python train.py --n_layer=26 --d_model=160 --n_head=2 --n_kv_head=2 --head_dim=64 --d_mlp=640 --vocab_size=1024 --activation="tanh_gelu" --norm="layernorm" --norm_place="pre" --norm_eps=1e-05 --positions="learned" --qk_norm=false --attn_scale=0.125 --bias="all" --tie_embeddings=true --parallel_block=false --init="uniform" --init_std_qkv=0.0259 --init_std_o=0.0 --init_std_up=0.0259 --init_std_down=0.0 --optimizer="soap_variant" --lr=0.00772 --lr_mult_up=0.918 --beta1=0.95 --beta2=0.99 --lr_head=0.00738 --grad_clip=1.0 --warmup_steps=200 --schedule="wsd" --decay_fraction=0.786 --decay_shape="linear" --final_lr_fraction=0.0 --batch_tokens=65536 --seq_len=1024 --doc_mask=true --train_tokens=260800000 --steps=3980 --dataset="wikipedia_en"
Each number is 500 + 50 x the weight over its row's rms, rounded and kept within 0 to 999. Layers, rows and columns count from 0. Numbers have three digits each. The size before them is the row's rms in percent of the matrix's.

# up: layer 5 MLP up, 640x160, rms 0.198, rows 92-173, columns 0-79
# down: layer 5 MLP down (transposed), 640x160, rms 0.184, rows 92-172, columns 0-79
up92 092:469511438520481520546508556539399483383509503562601418410576433538466521457522560543497547464495439435462478483566516510481535475543524522549462488569516466463370544519353414521580496449584509440502502433539552486578464525434451560569488548
down92 092:420481432541526454449486534432499502543497544508472518489492490526550486541534510426507499554493511497474572502396553513471479521460436480598545461531474597450544463497518544430549485442500454603542482416467450597461487491539516514534518460
up93 097:622427511526471499489545584504541398489575499483519443604507384559494500473537460477508496462446469525613543451507568523591528461495523537484422495466525485496469515478461475571470498555581523549500521549476517524506501524522442493476509535
down93 106:538556463435552406473462511576561448490497499526532497546562486518491422505477441447555498520560510349429461433561536447390540510546504456424551455460459457460527527541493543469525512547423546462499496530530388431588479527556481462538566488
up94 084:509428547561496507500547481510563555430450467513496492493488453458507553449477516458420495475436466544589474518517521493482527430404558600454495462571491516566526589511523502544473502461505534496487630557432516486482489580436618474441468600
down94 088:466395521486524509552498492543478529469532490438520619436523548550505566495510461509510523573508486571546471567460493471456441471466411570422463499552468571555526487480441497525590447526436453460482509585429549559534503483489491521593497409
up95 086:460441524494518547433409566563472459532481483547489473428529462649589436574482577531564500515463495458441495423467478548460432463477467514554481503437436507584494550524446451502583477465511499498582370506493473412372544503571486540518460473
down95 087:505414505451460473514521580538508564475565557523554540473548541477514460425464524497514435554439565446538502501535502452595497519628465490480437488452421478587523574474560473541534512539521471552430575402495502509476504507447520507546473544
up96 112:434525457411479475508478589441480497575565517528550507572480492464518528525536568458414480516382559536386552546501506443501558456476512487476564414516437452511405450461494530473475384547473397506558473495510556456534536418527436546513497443
down96 120:456394496495426544573456461445432456473486575494457393471595528503504489421553476479484535553550483546480452551513531498480542510502453538511505591487476504530533559477442514548551552533568542554466505471407527485495535534442582431494510573
up97 107:513490492514484529378491436488504502494418547624476420527489509492540488495525497485390573523455481516524445518545474454431530409437433394498517547568522530508469514516432557501516472476371575528491536529562592518438437462412473524440589519
down97 102:493565474531490539524411514464494448544508410444538571516457533508476549535403517487494538477503528554561481522474553539544542541453454509554490463546422426511512487509465544526387436524451506574464467589487522455462445458572545468624426497
up98 104:451427502502456546523502512476535444496492543554462550509499447625487493383490471522503405515497474444492461627551434508521459357487469530536541497460483421572458512446423554513557486572487499543473477380649515507449566537533505520430527518
down98 124:523450527426516467475539489440388515573527484498468449530397531469525504465637523464524491608505445483496438510488529494409540507565472568527506436529526608522492526490503448450572455569555547435529565483459494507511379515406479536453437499
up99 087:533501506512436551414593427527536498525459418513468457508487487516545533488438581444539502589437541512541464553502512498484536518526509593524568541463466503610499596472489464504451414501452521478508436533487402394528533392491575463525490465
down99 092:558392428519509450469593488602512462453492506564478485510590495557546504482560487547562493484509486525568498533460510457474530690547443447545523520533424478424531451532523438506524470494500485482480512480476492449481515493565528473403531487
up100 095:500385414545450554486539523465519601453505488489482442479520620486409477539539493530527484518486531533565509569456464544486491565487493500506527460569538473578532427461493496477494500485575522430371413503555524514487423509545549547505614433
down100 091:462439442572443553399425517552590519467453497572569493457442536412537643440454514530503604467461473549407471527508376461449439527370508565562512468531470541453506549471490417555511541438525483417501546505544481561535520453518548549496459565
up101 090:377501513560484488510547525410607402539444425522558458457452521418475490557423465598467459560476522519522524511440526489491448564490492577524577429528523516485455598502465465555571474530551534445501580505553570587568520567509450414555504481
down101 084:560449454499545485498398458489499593481493483475437443450615422492488552451616508522514454480501490464436491455463523569500632469479573440491449524424442435505582490414539499463457522514493554501480481507521492483526528431407457569539481499
up102 101:543400572637492546489429487509499437483418432420473492470465463433572501492486556480530474521432462512529531557391433583463566513585478452537493512448428515502556530492469401465553531580627507563475611497515409423529468538469455506611569539
down102 103:551482544447577460537514488467568579549571440491528558431507415504525510475516535494491446516403560473614508514497507377544466502577510404571493511490417484527559445482457452506517474502477494587447478543465535493418520525538565378580494510
up103 101:566420461480484464517520446353532510426407553543582535430478395436552541474548482574506499546487446570485519451460430562478513431471590543510492519462445450535497418563571501447488475569583438564521551521529506465424464483512448521505489470
down103 093:551600510494560530495466467537420491579557538482497454503528565510412582530519478439436525437485557556518468544551609445538598531523434532505475556435453556475453576549396428553430567463435521528564479444477440529522594434524524461514505480
up104 117:541491470552518514541448528533486482497522429509535473441498554460497513494591468467445543452499508438443577560605493527561576467540400491490504498496527460502522470491456511448501535460449620498464480532489600617528409458447408531538438454
down104 115:515606447426482445480566506555423518481575482568416473565455515465445477561464496515522556496498476470459492493517510504453443365590494478424415493443543550561522466397520451470575558504422544497557510508516489432524492418564530465607419577
up105 085:470430508604479423573426521606502530472413473519510472438513449542470479543537506466528494510531446405489493459529415501490495615578599518479546515384423422490520466567474528508515437511609432475506524548595527513561480485506496547567538451
down105 091:511542520472519483612471611555500416512599494524431444529407430560541469492461569561517523445480570486460511479373452495489371498483492492449483515536562529470485418560471469494552551556567526450464447383581486507479527464453448540517455494
up106 088:458520523489498467551532512424439505494431472583431537518481447428585534522478532513482445623575528496384514440455482523517519479433443471399540553528597542517499412550475553382468528528623451494548478543462562465509445395598498515482470493
down106 084:519532508489506554435579622469529460439488482512437526479497528477502417468454413568508542385490485538377509521512445613506440434572472500521484461513549499555557501398480523594553561470369484515488504504490461553534486540417524434464546580
up107 101:542545494567460546444505453502437516591428541558519568537618429446475494472512470480479491492462546572504534493509511475482553564561528431521505587485574553459475499546496513418439436480516562436501502590444519466518565502554436591477478351
down107 097:451457474471579576505521494444454632390511494501574541441567539535472516516548496457501518460535445522492491536358507388557538508455543538475512573473543533442453509571445527449425535467538493587470473464441480551574547452514527559538575484
up108 095:525400530507479507575464555500484478527508483608514559480526555509473468495496535453485434494534502471480543578370402503550597515555477505515536489375551462499521468560475541526450521536471573489492456487421431504547579509490506511459513490
down108 100:447503481566524438491403437541475524462511525512509569413564512558447533532501483542452518485367468540574473448497518533547522471495504468632557572464496499428531397511543588428473506461515544558487596488502530598529597497513549513439618420
up109 090:525455424493481524485629443480458403432511452545483496551471503598546469449523523515423492512476487457390561542511495547552451485466473502553577522595476468539456505532558512484551447494630481421564561498472523445403499419507531490514549442
down109 091:546513495429549481565550476569416560489556562539504428461570471471547437504446563438569396567438510516496516487498513467552475479486559488459579581482488586547574469583524526441495566511565507530555504459444461453548559463545518473432480470
up110 112:512576505520371532567475500533504518490528414510460481472465515491482491524492516417464519454608558508494467463531397509413455479590450407531536546442577530467475538540467497456583513437464453492488622454458551488601558500556434385422476502
down110 110:502500475410508530541478459499584482550542501582515482464428568536509399499469488470496415442440540542548428498476496504517439407555544510398438485498491597437438479474511538556550455632494418489497525445505553473624520509526587476469492489
up111 108:433465521494485464493492481506517499546505500449478513414515466519568560479447490469466523513517549422594502513462640587541519508542556477531404482536434591423543462484470422572503445555520534486535474472481582522530503524478436544484489549
down111 099:513605437514496493517453490435532528462522489505502515572534492529555501515533616530512498581537511548575433469484489523423411419449424482477518552491507484536425536528537439475452479413519516510497519500387442427511523492501562535529519450
up112 109:438513507465514600471543526598487477472461494509391509584554512501489479445513396486433489483455544559416512498556465558556445458550605465444569513411504539486499531554507487402505431489529483508535469485531539465415458526500506516573470483
down112 111:519452569517486534459524614454501524509479450585450478402480423523522440571555423502503452480494562559496523558525557492582463555424493464430487576460445604482455468502468528451496457421537548510473476474454492547501511421510442548575494526
up113 110:532519500481487496488495477472517534406487475580508518580405483563557413538511505519533571480513469357481475515571508457545479516535552488550502441531510568512436427556541455411563577518455541466466481468449593569522486465520503552516430557
down113 106:445505513544535570538429506508581500475508531484509488421481452533507453506543448486469520547525533539504471466434479459504498541478465417551518492547542526529490597412567494512523414503619504509437632549454496551579456554444536477579574430
up114 097:430471543452439549467534428520465504469612414584507521569502448602550429520444546382496449519469541438477461520580503500486443457532627490505525517490462442534473458516495534526515412511563471435408452468531490484442641451592555535600511532
down114 095:524503451518486499509493467577562491495486526475466534469519456489532459416574497530547578450471484474548535529559521498561509595498442433583436495510399457587545581580551561504570500464503584546526497519468468541566464561431545434501486547
up115 093:407595409568510525492621551620551546448484590507488540518583610504471467513530530515527373597508494494556509501517463483537465505528454424432529603535504470478477503414515544447539487444439525482450430527601511490478478542497494511498446424
down115 094:481472525497466466368479475557483475425357487479468418460552481428444446593449554511517510426511500523481602578599473437499476508570479492519514525503489453547476512522392553568523487488592533532526506488510474506463543490466539399502487607
up116 103:509531488464464492465534521436498480494353531478317507460621545550486444526497367445539526520474541520551497430480489492398537469572485470508559488569459514490535415497588544537501487534500545548434565532562476509387528474449553536418562561
down116 100:583415565483517439421467509520554426491522497544393476529465593543469510462525567484538503572502514468491460529510554549516595429432560597492524434487427493538533479445519520442455450421465554481604503460489545586499568490534535530507461417
up117 112:448378547544504529533510517511572531566496469453528502448526619537500496493458523468476367488538417532499508579476426516510505624507513522449435592465598467525456432526484447492483465579536474544529450516406597458470463465485500528499516483
down117 123:467500500549561481501450571436544428413462518468682457473518421414530484581510498597502594440498498452566521484550469452529511528454529538539386484563460449621620567487544558506535538453478510509427532512499398457491448501430517441530445415
up118 095:502471488514415520455525493565469496496432475521520540496590515513475478521538488558512486475419487476486480524500487560425488518468489482550490468453385588484532598487510425419568573458511482486591384466510484491548390536411490473524459451
down118 098:561549483519478506452458520426492504506511543522474479538350530585549507512495504423481461429535505366481516415491459547384538595524516376475500555518493524507500457468559464496426487415464489525512467455520475557590465552485484455556531572
up119 107:499495555572437545504522590649482518470531462581507497499524480486547582470462431567549402474497521489516534413470438590532447479489574472438499469487481495502455509551490491404451591551500528532511404532561504490509443572558471533531411488
down119 106:529475525566626417486564528631460441488573525586442440435434479523467415552463478619511519458477532575489504493493558429536412524405612451513474494427556537455487515544441515420424500465442535567562448531485555534467598533492491530537468516
up120 090:550512490399438594507438438486479572513510498522482548564496495559544516459450525485516489621462514476438470452471497496359505509432483508557517467539547522498457498446545492427460423501630493582490534484506464543568477446558562508580532467
down120 093:624531568532509399537563477484531441431423543585516465464538374442562532518539482517470487531525460464371534505528527529525566479578477503552477450473489483411484462581544522560483521491567544503456504478488496544516633428581487559460544403
up121 101:597530515518410590539515456476586505495475511503546498567604450519618462525494482461515535505453479462507397540530471500396508447463490472468525444465422515463562545574554495512474502469475376492554443449509493471440548511519584539478472425
down121 102:545457511516489565591625455540558511519477513485513477443524563460472427542477502429423465419497580462555511495467491410490493481501561435518603485425558500506502566577485599465520549374411473552566546546450462552438531425520469521434417437
up122 111:533554546529607529451539403465475465537574427427482434531446514541531460550587486582555510553455556530560507437498535456443399546417548540630469503471488420506537489456521566540449450493543522415475506546525483511512524442523426508425505536
down122 119:556436538480481553495491564577539556520522486506456532575509417551514533582437514474426566505579516465585499567477495522474521594537508461473454511521365434535449516453568375468550489478492458567447518513408541486477436514429516471456464471
up123 104:423479457520531559421463584569457528427427530450521510453523607462439502491532468479575534487495454473559522489498577530523417554573561517431557490476483467502512470437502553438558497477534512486497492519569566429581440524494405536479398418
down123 101:458511517536568456522600571438474535541505534442565523484555549514457556442310549428557535579490505496451528427545466424550513490444486561502464444591509411460631502548481497483541553473507434467494499529491496558485525642534501464506566501
up124 094:532468489506456518497506467555466569545409460541437497505520570426511390465387468547495476550535524490595466479425436532482557533492543478539449563608388431483518392479449511472561517529612516469554501505577443511438485473492496521540542481
down124 098:442533499556514604482497538447477513527520556456513530471483590487457589513516500542422495520546507456511495519526449540481447563405445516504558439528495497555448506369525488625497518457552450494495566487560475529542440528514488487592514478
up125 103:474514542438508593517457495447552566507458428478500492520578531465563445558488533474565492463396488482527470453490575491481381602497455545437472535533437450471482482532520491470483518483564505352446468563591529562488450549487533542592487488
down125 112:548498454494448548573372474503509504523442561517557576580578545499511512444413546518536525414574500463510494574546477557528465550406448511588472520474534468570428512479579545574473491468522537536540451484597480453463481559523491474561477504
up126 103:520415496527489467448487519538490525575512461546469490503482436561531521466403451419500452574583470512550496524481537515460519498454417598462581509475501539496484454477416539393483488556502443425560475556445524438373500469552493471502486506
down126 112:522551596505503471607578533451547474477531557543495526558591463492532515515499502477454472541525535496449613551535563566482443516519551432510532471438565604514517453407467464585474538522501501562632506552547480526557474566575450539477505499
up127 097:470449469474607444409497522524465492562525441564524518502517590489604524589530567536536509515437466570489454562525458535486578430415564564541521525548475484506462557393447441455553545503539536459514486489527513448478361491523381524499582432
down127 090:558538571491428433534438439490486510481486481533482504537494441527482412458502521488434457554544487540541555473509513449592572464419527426481440535580512505565562562504523607570446571535435404524509536551386527556463608545523569514496559625
up128 091:519520562514489482532558492465468454446384516499473479527509418498428542470435443494540484681545557392615493507509521518543452486525435538543479512536478485440523454520596473438505442458542443475510552490448455526619461467425533505397525431
down128 084:541621560470544505560585547396490467526517612476554474471479502612423440509614499480497371525521550594519524418527446532504593476504531497457520449527585464462493509428479448513514451537429479562560520532454518461489488507489418429501501453
up129 092:478450454479497560590459529611488513555402435551503504414411545481520412550483549575495442502470522544444453505468570444451465500522447501486634502525507494574480531592639483437460536583450502497571481556470562564479568607473502488533527526
down129 090:581577636519476520371497526450357452538606446493483513571471491486583550446458464502485482440501533448523477471459483493477517599468493472485547457480437525449496476542400471457492428487520549453451549513549443411524547485518500476548574571
up130 098:485467534524478528472553446521564538544440475547575559413463488567548540499476543578549466437528531499494481491500413551490576500498424486437482423458472559440519628484456430602536498523504437606539595495552606515561416559581455543492504565
down130 103:503542483595491564493504500500481471478465492425464463559460524490535565428579536465511431452583470473419540569469492506474448498438499412510528541504586522521470543511462582485568493421434430488549484517521563483513543590517568526465485392
up131 090:542527510519472532581464506439592459501570553572470511387645580508501493486554505390525560436567487500490422519518560418527503605497533442509428550485478544451538482439559424447550488585518462505450532487375529560455471499473512526502524540
down131 094:521570457482480459406484563514468523506507441474527562473445395448537484560506534459447461512561412525477487530470529521544443541455518524559495434482561499484521491566392461586424483403453488499486416475523519514547387598480490468453515542
up132 107:583516553493520487587495513451468464438552537489562507394447456538522594518609460476551550539515419401532472420572501465569459497565435536477603510441576525404562425607527555490500450491493447510504505603431505452544553462548521418452563456
down132 108:518512542446483425547544473514539410515506476489476519487510491648512415552586417586504547544504493496557518408452582526517494536570549499489455515464493475543548531453548590506524578477568501470531481498439449588481539517524529421531486511
up133 096:513484471497528488462477496530605511536569568460557535473526435481485486516469523461512489501509484442539526536524509578513507614437573496555518440518565538538526516495455486562460452523451479478434531480570427403466497528541490522490472620
down133 092:453464386506534500557582491373527437486452525579493485582507503573450561574427462441490511475530580500514492514504473497546433425436505441539582441533435490498456544525445446453506519489504533466493476530449559584566566388594497484585461454
up134 110:552489486490464542451490552610456448499478565465448453490558428467479543484482533546622562453469492572556501506421563444481473459489486400514538542477579492535487482508470478561436518495433428588573491542453534442461465565478520542492440450
down134 109:557378536527521447500554488519495490470502558399407567535575509495418493510462460539526532421515506496557590561512545457458617451511502528536574384482556468468469445512488443527450553457479511625494508526594487451427566398479487492485482443
up135 099:554521544503479458549552487400568507568429454493561514444507578476521613450554467498398498537543464559487451521433546486483507558535511357435499520462492539419452459516502488563527523474529609452548469593558494488519441465486508462485479526
down135 106:362462435526443515530528425615575550442516531443487524565563452421545461536507538565491486596450498508513456454590478547424520445502526583548465490526508505527481520502457532406464500517561484527476491465523462530435454532470486453537503502
up136 112:447444502484524530522477547476560545605541473436476460468509556515461493556493386549502443506466478527461511527569504444505423535540487514599482483495449484508412491434524481478562505499538573452582471476477500537543469489511534489505505480
down136 107:512451460454485418499492513534531532540498511480614486457432533425430499473514461557512575432504425475489484568499545508469502405475552515455533475548475466467545425496505510498560512473446462455474524491534573511433508507484534503459523611
up137 080:435444577481521534516434552536400523591469546514470502509535483538451574575508437399571541420545567548489526474568450563443417463534496428465508548559394542473541519503424532565508491514425355541478450521427470512452489478504470432491441519
down137 085:521480503521465540517508504533469475457630522509528430521451562465495505581434486594473545493468539419537568577533559422473521558531542465529462524482462593506439450508486509532462527520511530458477607499452473502617427397512543473437535589
up138 090:536446484537513568519448561457512506552474477470459542490547494479498567407581552508595464436484540447476403498557522560512499498505513520506464456513400487530497476595497512484519505470597505481470343500506493492483440609458568575407511462
down138 096:543464381535465462474534591451567536465554520507532456506435487565479445483417560466542526501517507576439520546473427552566520442429537496489493473467595490506501424397421530468587444500389517600503462503482538555552422505507534440491475543
up139 098:490488388483429559547483481454493444494440461529632449485520523459550477440527521445497579466489465527535511546479415512508518529512467510437528482468495513522492610471504478457560590554528574525534407449488535487454514593428496477476472511
down139 085:575461569632510421553447511531546605526559530538443495428529496556517438455482549521526484528511427510435520473408473456513493502562486493514435540537540453574509486475437520516415526432569425541454529462497454465541480559513453522543560479
up140 091:476510525454482474614549520598514502543509559472396421472478470608456532472576439451570561448414552503570571568479454438466452455464448492454524551551489536466495540516488506550496474448501576503408566464394464499438472535512497607462550493
down140 097:502444566487509504434487545538486496540520492507535545568532461405476567472489572418460488516531528497481401587471557518467506614524622519380451551517399408517495545575475573497526552631508532482468473459486526489572469413490472680538381501
up141 098:521596535474513435533570595494478474485517481448457561479637491469494478461511577508490473504560488466430487465464535529523517420464512492502476516546608455414531416588467549517495494521452517591581458506440523522541405524540472465539463476
down141 102:502510510445457458387522578522453478522523499445486524591494536460472510455531544510442503525500476436541517548576539588499536445551486492529506447552583421473541429535478515536608419581517554481576550543534538539436465565492451520464481564
up142 111:541465544465472584463494505502551509561505454514478589512554521441442474533422489471517531499530518548495465452440484493420486400441456563435488417484407543584516508522453510608389512518467502551520425501568480488477567498513499529406478498
down142 114:474482464467455470408468526472644387586498561424487482568488567499531514483394522531492562589507507491479454471523535472522436486517566546505492510489466573532591490498496484466505559501436485526450523493496513488540456546495538532410465435
up143 084:504569432509408464456564485549427513506436551538482534541530471522550439522547579518511524428527409565445555499556360445459475547465512510502439541559513468482488559508523519409516540480474498454500510520506510573522438494531410447520348507
down143 083:460462415538489459571444592444571505529478468532490541506432538477499435533519462516491485486443512500499417490463482516584332534440494547495472566421486615456535555468446511384530467468517567525436423490495492507541580519469433607507455470
up144 097:445526462563419482434510406482539575419462451601566553532492597511512525491509462574482508650452434522575444555452494456569436464508567491514495478516410592420532458524519425566530496472501497449492469625535496556500486467569466529503594452
down144 091:490488521493526466533403514603490476524523534460500431524475460545473527462503567444552464509540462545563543441493583436449470527546574566455521407622517509514450462584469528620583477516592509496517505400486546496514504520454593541506500463
up145 105:480537484461467559444499486504490463488501526520543536445428439466497509549544549530419483585448526463482499505455474473449461517522599457501372565475522511501464532354515514538568515514490477571548436398473479539505481402563477433454455592
down145 109:381413405477448516467491613532510411501397533550483529469541489477504469488457519477527483442501508521522537525536520509370539512496460430506493569399514510469465537468564350462453628509458516533473436478471545488553517552446528457508497552
up146 102:469491520423412512480493428498528530373511534520554505477642486473515501409544496524441561595433474492492505543540439450480554530520437519502536471443449540467497531478445452404551500470494471484470525561461578552400534465500499520555594549
down146 092:472521459468557536502617501500552456527472543428532496497502496411466570508480488525552459504480518530407495471499554469553531590600505549459509529418540515452475454533401459504575525543599479483446431473483624500504449543566461514503595414
up147 093:481608510445542491563553384530509444506440520450535446459500586437429509530470535491459494466491511566486584519499497488557546542508465502548416527533531583522451511459496511501517435615500479471477497494446463541463517514430428594493480507
down147 090:547471446489512452462377556530447483484531428556406509565574472471514429435505446534548418555473457526465478604523569548495502487519415531549572469428444449479557512533503538507484514406521534526494485462445531513519409470462451557449458531
up148 111:487397510498538468486574545461548517507542446516545442439476461452549578547547520541456622521492475500522425456484533470530518574498470508545456562581506587514461623447523434446496453479482540450515466551449502436638502474511456492515460560
down148 105:431527513554506490532398518596512477501581474478572475490596508522488563405557437524484442525626515605445517453537519478469543430471499530594581499495560420518464508533436537538575584484521465624435362437400543483497579528522497483598555481
up149 115:445393549500438493504533457511604508492480527489546472461500517614441486494548469474461547416461467399554537490544548404479422591408449628441467542499459513575518500486550487393426503504450501499416486579446511468472462398578519524518554567
down149 113:540463469622583550551514436357493516536533521424495500481507440505520487468383454505495504457470525589442510449506495461449508495482466493560440518489467428493506596536530644586519436414483421512519551494436397457443537489468481502554555445
up150 089:542607495505556609560436504451566456561543375499551494530529426453544505478426496515514442458445548525465465525529575519392407536473591508598526494540539495487502533542545597478390503505554476451566568437462542571515588462534550573517446492
down150 082:511393499531532477427466485584525586457519534457569522462504556607424492548589484520457506465437453483531535487404555544518449439552493516443478458533537463508416498496510439566516522484461510588410526519543483515513396542372457560470584485
up151 123:465501504567483439531527655534483507436493561556432517486503520435524531423479460512487543471464569429520525495600451530443517449460482506519495488438497573484446486458560553510490451581466556526515531514461443425534540498627509497477453496
down151 112:486447561520496495441532527573515579442559531531425476468499486413500435501437457518517503494519570541474426464480551573450521475448426455519563522455516559510497497516477495493486537585481571532491561514509422401512501451584497475553454486
up152 090:554453487405441510531513451508510497535491536497409483461566487482459430522624498474564562510492504439488450408507506544535440550507537614586431528417479494433540500466376457461551481410330590490571441584552427532569538418484515456494589447
down152 083:583460450421549552418408535550521498452492496498562470552479470530443468479501476512523472481500550515543475519571453565571512473549545602443529564496470572422453510476496520518543370448498611473473528493417400448425490640464416514460399572
up153 096:538414462469490498452454588529562516478453495452555478378509461550462536475517498559428514471585404535495564561546481508528444534547603553541449498556507489515516524489466420486542513577473439501491572445578531648477449471529571491438431501
down153 093:445408539577607528463524516426447465512487433454519530461551499511508566476591469470545391392537488484387510481563476438473526570451511512491527474495585397578535450493532473449488534539430449436514450536534562535422404575419518532470509551
up154 095:544477437551512488482513505521428490460428505539469548381519479516533438422415448567511324488495502513523606548479462519479535500563491443480512496516603558565486484455541467578534505624530441511572544461543562533455413448502445564519441549
down154 088:589549561512516457512502475431475497508563496553598485584427580448510498445526566481455519449458577469480513500468606541488466451475481502592520407474472469458478448429494555539406529500427563502563504463482517537577589463500482497525468638
up155 111:576471435478544523538450415487530472472522567562393556545458432458502493526483497532492465443510526384507578488582513545546450611509460592477524576510484523533490480466496486453526429621531547588550444450501551504551478529484464548433402522
down155 108:479543510483474479483515516518557469372561442423451519583491448497557577498506452464540504536454476503516470507474491546554445514510586521571449424510525465546461530558493464445551476410533461513521451403542435464432533491439521587489413534
up156 105:519421394498480432604593563443611510511537539575492401526501472525553513521507556478506544416564564493495535523463442541444525428448539545499582472481547471529443454506399539484496427527563553576493480505446496485509462475586427439455439566
down156 107:491402578515608473459513448486550547486509482479498471542469448594547462416552537407515569540461575539487502501490478525457510518451492521486516497440489549550478503470470468555490446495462526489455466480518436474531613517505515442586450481
up157 081:517432607553441557510440462438397525496382487612586521428518515580487554445460411483565438512385554553560467420472545506529506403409498588445521558509497589457496500514411536491497509515542446547488543528466541446449564475512519535469507561
down157 086:556478576509491525554482436488444505513505445578438578545491538449454541534468461539496505556501505432462566482565552576486492532616510495485440558514511448448509499482493535453595492547548402462539466503506514563423515505443524549468497490
up158 083:572567502531393496504547434570608509484547506539513521608464512578535524492548458442527530487496531533485389446434517551493494483523611438559419407553461511467565571515520526475443483468511524498407547398536486477609593460523447457506453492
down158 086:460522491416470429556564574573547507506498496500511531554482507412511428533503624437450457557557450474527602528514484512571425537456385486435455519463534563498450573468485528508521481487406485530541491487513513461409513566560513350516500557
up159 105:487432516481542555482448459492426489479482566558464376466527511553480636479483534501514383545532504477480549507446451544494453550529583618480453666470434496524468412473477437533503603511514591399497585511532549531592429512434452466491469440
down159 111:507481485447500480535523494506486542601546578532399454559489520514499556457438524495620528571505489498504510558518435458415443553635555487444496479504493487480463499569422497431532497530477545545476491423475537437514455495522552524407434435
up160 098:477470495364614588462450518517476501491534523496452562547558476456419398468527479517548532521497455502569553473467560470525444594510580495506506449489448539461514464470494421597532562538528526546522531478535501609509471452518586538476576521
down160 090:481412506481460439547412487511481557475513532433524536548469465363430447501496491463528528534538523559450577519543654551581484373490508481402501507542424529404447488524512523399510469459465527417530437466458493492458447488489498500549443472
up161 088:498588436475563487516452499467499608490515461581537460451570409556498526432538523456535494426401439524468581475523491542498568440520558468512520478488490519468546583556409522527574499514526434601522475486490561543573520528506425474518506579
down161 095:480500555566417416528475479482492535418562582561507477470607534452430360462556544408493500421474454490448520428461471468440530422626570485556446490446559473483417524527533497524614464487515538413570502505486558505491503451518406468527525572
up162 085:481519528496488595488528428569446454531519612598492521479538440484513499462517539437557458487454439514500394511499515501482477502526617501521421421501513548395476536410575562413492504452505498465481612466448433479529405466522516533526407518
down162 096:488492479453489418537547458493405504559578582549502462442484461480506579516415568437590491478541555558461479573515486517430535482559485453528554461556508454450577522474424509588471464508528526677509507488407573495463530387491509494482505467
up163 116:453457476485496517471533583528520525547479408511500429530521408502552528500471497507511438441411552515572572510550511435530500515534503571562484520528555574649495435450453476498559461576513407501563427506525550503499450474604499488518544465
down163 121:415448484616527507463500469493514468463578523480561458495413458503504576579505531563520502470469541578448509563525504521531479590474470552555576541511529518490496514535432541416436520366495588404509472529454485540578450533575499513455507494
up164 096:532467504476518587494611551457473470419466435585488417485525472552568480410594555535534436522442481529455586489570472519548544465455505530445527514537553469544502432578512413483514426567505479538480534468554546561533545550611453504479434553
down164 094:596478488438508484503564509568457509460440493526562448533491501505560469602474480556497531469488526397605507475501463548532507381525511479493563421515452599502462464491482507433486526510473576600553551473519425504476512505528581570517573502
up165 102:482447486475524543547572492464498456534533436503502498486550510609532485526433488548451485444405493411399510520491554424604408524530532456444496422485529519474512504468544487506601549545490596556510500518523478454466486585449502541534469489
down165 089:517548469506521520565486504508459576448544555458494523599455501470496386404480563392591496465488449562547616489501497480546494408515425459578503426481510517498512487566519598550499522421546374411470462473500476592554474482552477538539446488
up166 098:516519508554476556427518507477491478543486491545550450442529519423495517545490476412445486460394451568571462517604541620499537441582628599623540477538471449478488491491531493551524507463463527438492425570455530483546406506509535572496532560
down166 097:516516486494414554464464474525443476475429538513418458509574495528446475471549472446515514490546571507517557481536468624501499459488442326482505498466553478561431505541586486532455531467485487489403510464558420515525553548543568480558514501
up167 084:544554542570468488433508532529520488402550399471561542466460498431493519532501514501411457535570470477472452406421498537562574498588546548500489535581529398485446540508433430492523432527546421419544506564509529543476453514436486530519521458
down167 088:449462473532500525453529502488524517507510489516568519623642592392454451399532538573462422557496532584474443613522460511495470486529538443478563499528459472518441505540579511485489509554550475486377512538558515511531428526457505536476368547
up168 096:452489460518399462635481482474532520535497516482457485545516419543546448420480396488597510471564524417556488447488462480501469408518536536581487457468533575495419501473451556431602483453582526571498481393509540474497490552539594461465498503
down168 099:424498589516536440427470496465542611618489498579554456549481500490563471499612430467474567462514478477498500449384525444419512456495410425563423495400533491593513540542543557422496501491425512549475513474486524470439470401559604506490515542
up169 079:414491475381453526482592495435424493503561518585435546527540484543528443572494523536424473470491559469443486494537440487563451565485545503609528473468483539618504524486403474524477523406510596516587577439464508513489539553571498492469460423
down169 082:571489473504481574582584458480480475485526510593501434541448514509552457554456429437401531488463517488555467448415487400487607607449535549425458573449533489467500487541599486431444463489497519468494464441451517464464507429485472491437528627
up170 100:565453468449436462532431506545472509446379514427541466499503516533494440487517431541522431506540500502557462507552482494490451600483491563582390430417561517550474511505504521545403495469493467447522548412445502395550463594601527511476490461
down170 106:537474529475515528497488528455447410508536464578497418486520459507482470576477437483453450507511510462563510477538459503425544466537629466438586581560526474553476532543516552603558486472489434604495564549518529560499488453487535471472449535
up171 107:483536607521392447542578456544503487442437552518546484430611502566563434524447546493498558592410475499573467449517486441476461502600570617503459453543499530491502637500430526416462566534515492372468447464498481505475482564450449493459465541
down171 106:486526544543565428479619465480436435516498582457498508423595501414528478438534526464408456476516464552528557493568514396547531445525503549441557420487486484494483578462525591501562461510539530493457501450486490492501524493474445536513482566
up172 114:465481504572531488511506525496569422511566574507526459547454551483509492483551514461453412432640550444562602489437484523379546505535536514400492512512453500505489483459517448557513547531544564470419513653477575493475442394462446585497512458
down172 113:457467472495504511548486456483507523415415481445539449405532518509472451520497443500503489422507465583467444554445548444471404518439519491480399547524470441489413478481509475509490563516465538435457589572540495487584439414448501501428551476
up173 092:520490542505465561449551485492465447514542515578543563517550467505461516536548373500489564473423468621513530586497425462477474443518554505496461492432489523516534497483599537358457511422503443535532499486427524595401464438422557551611549392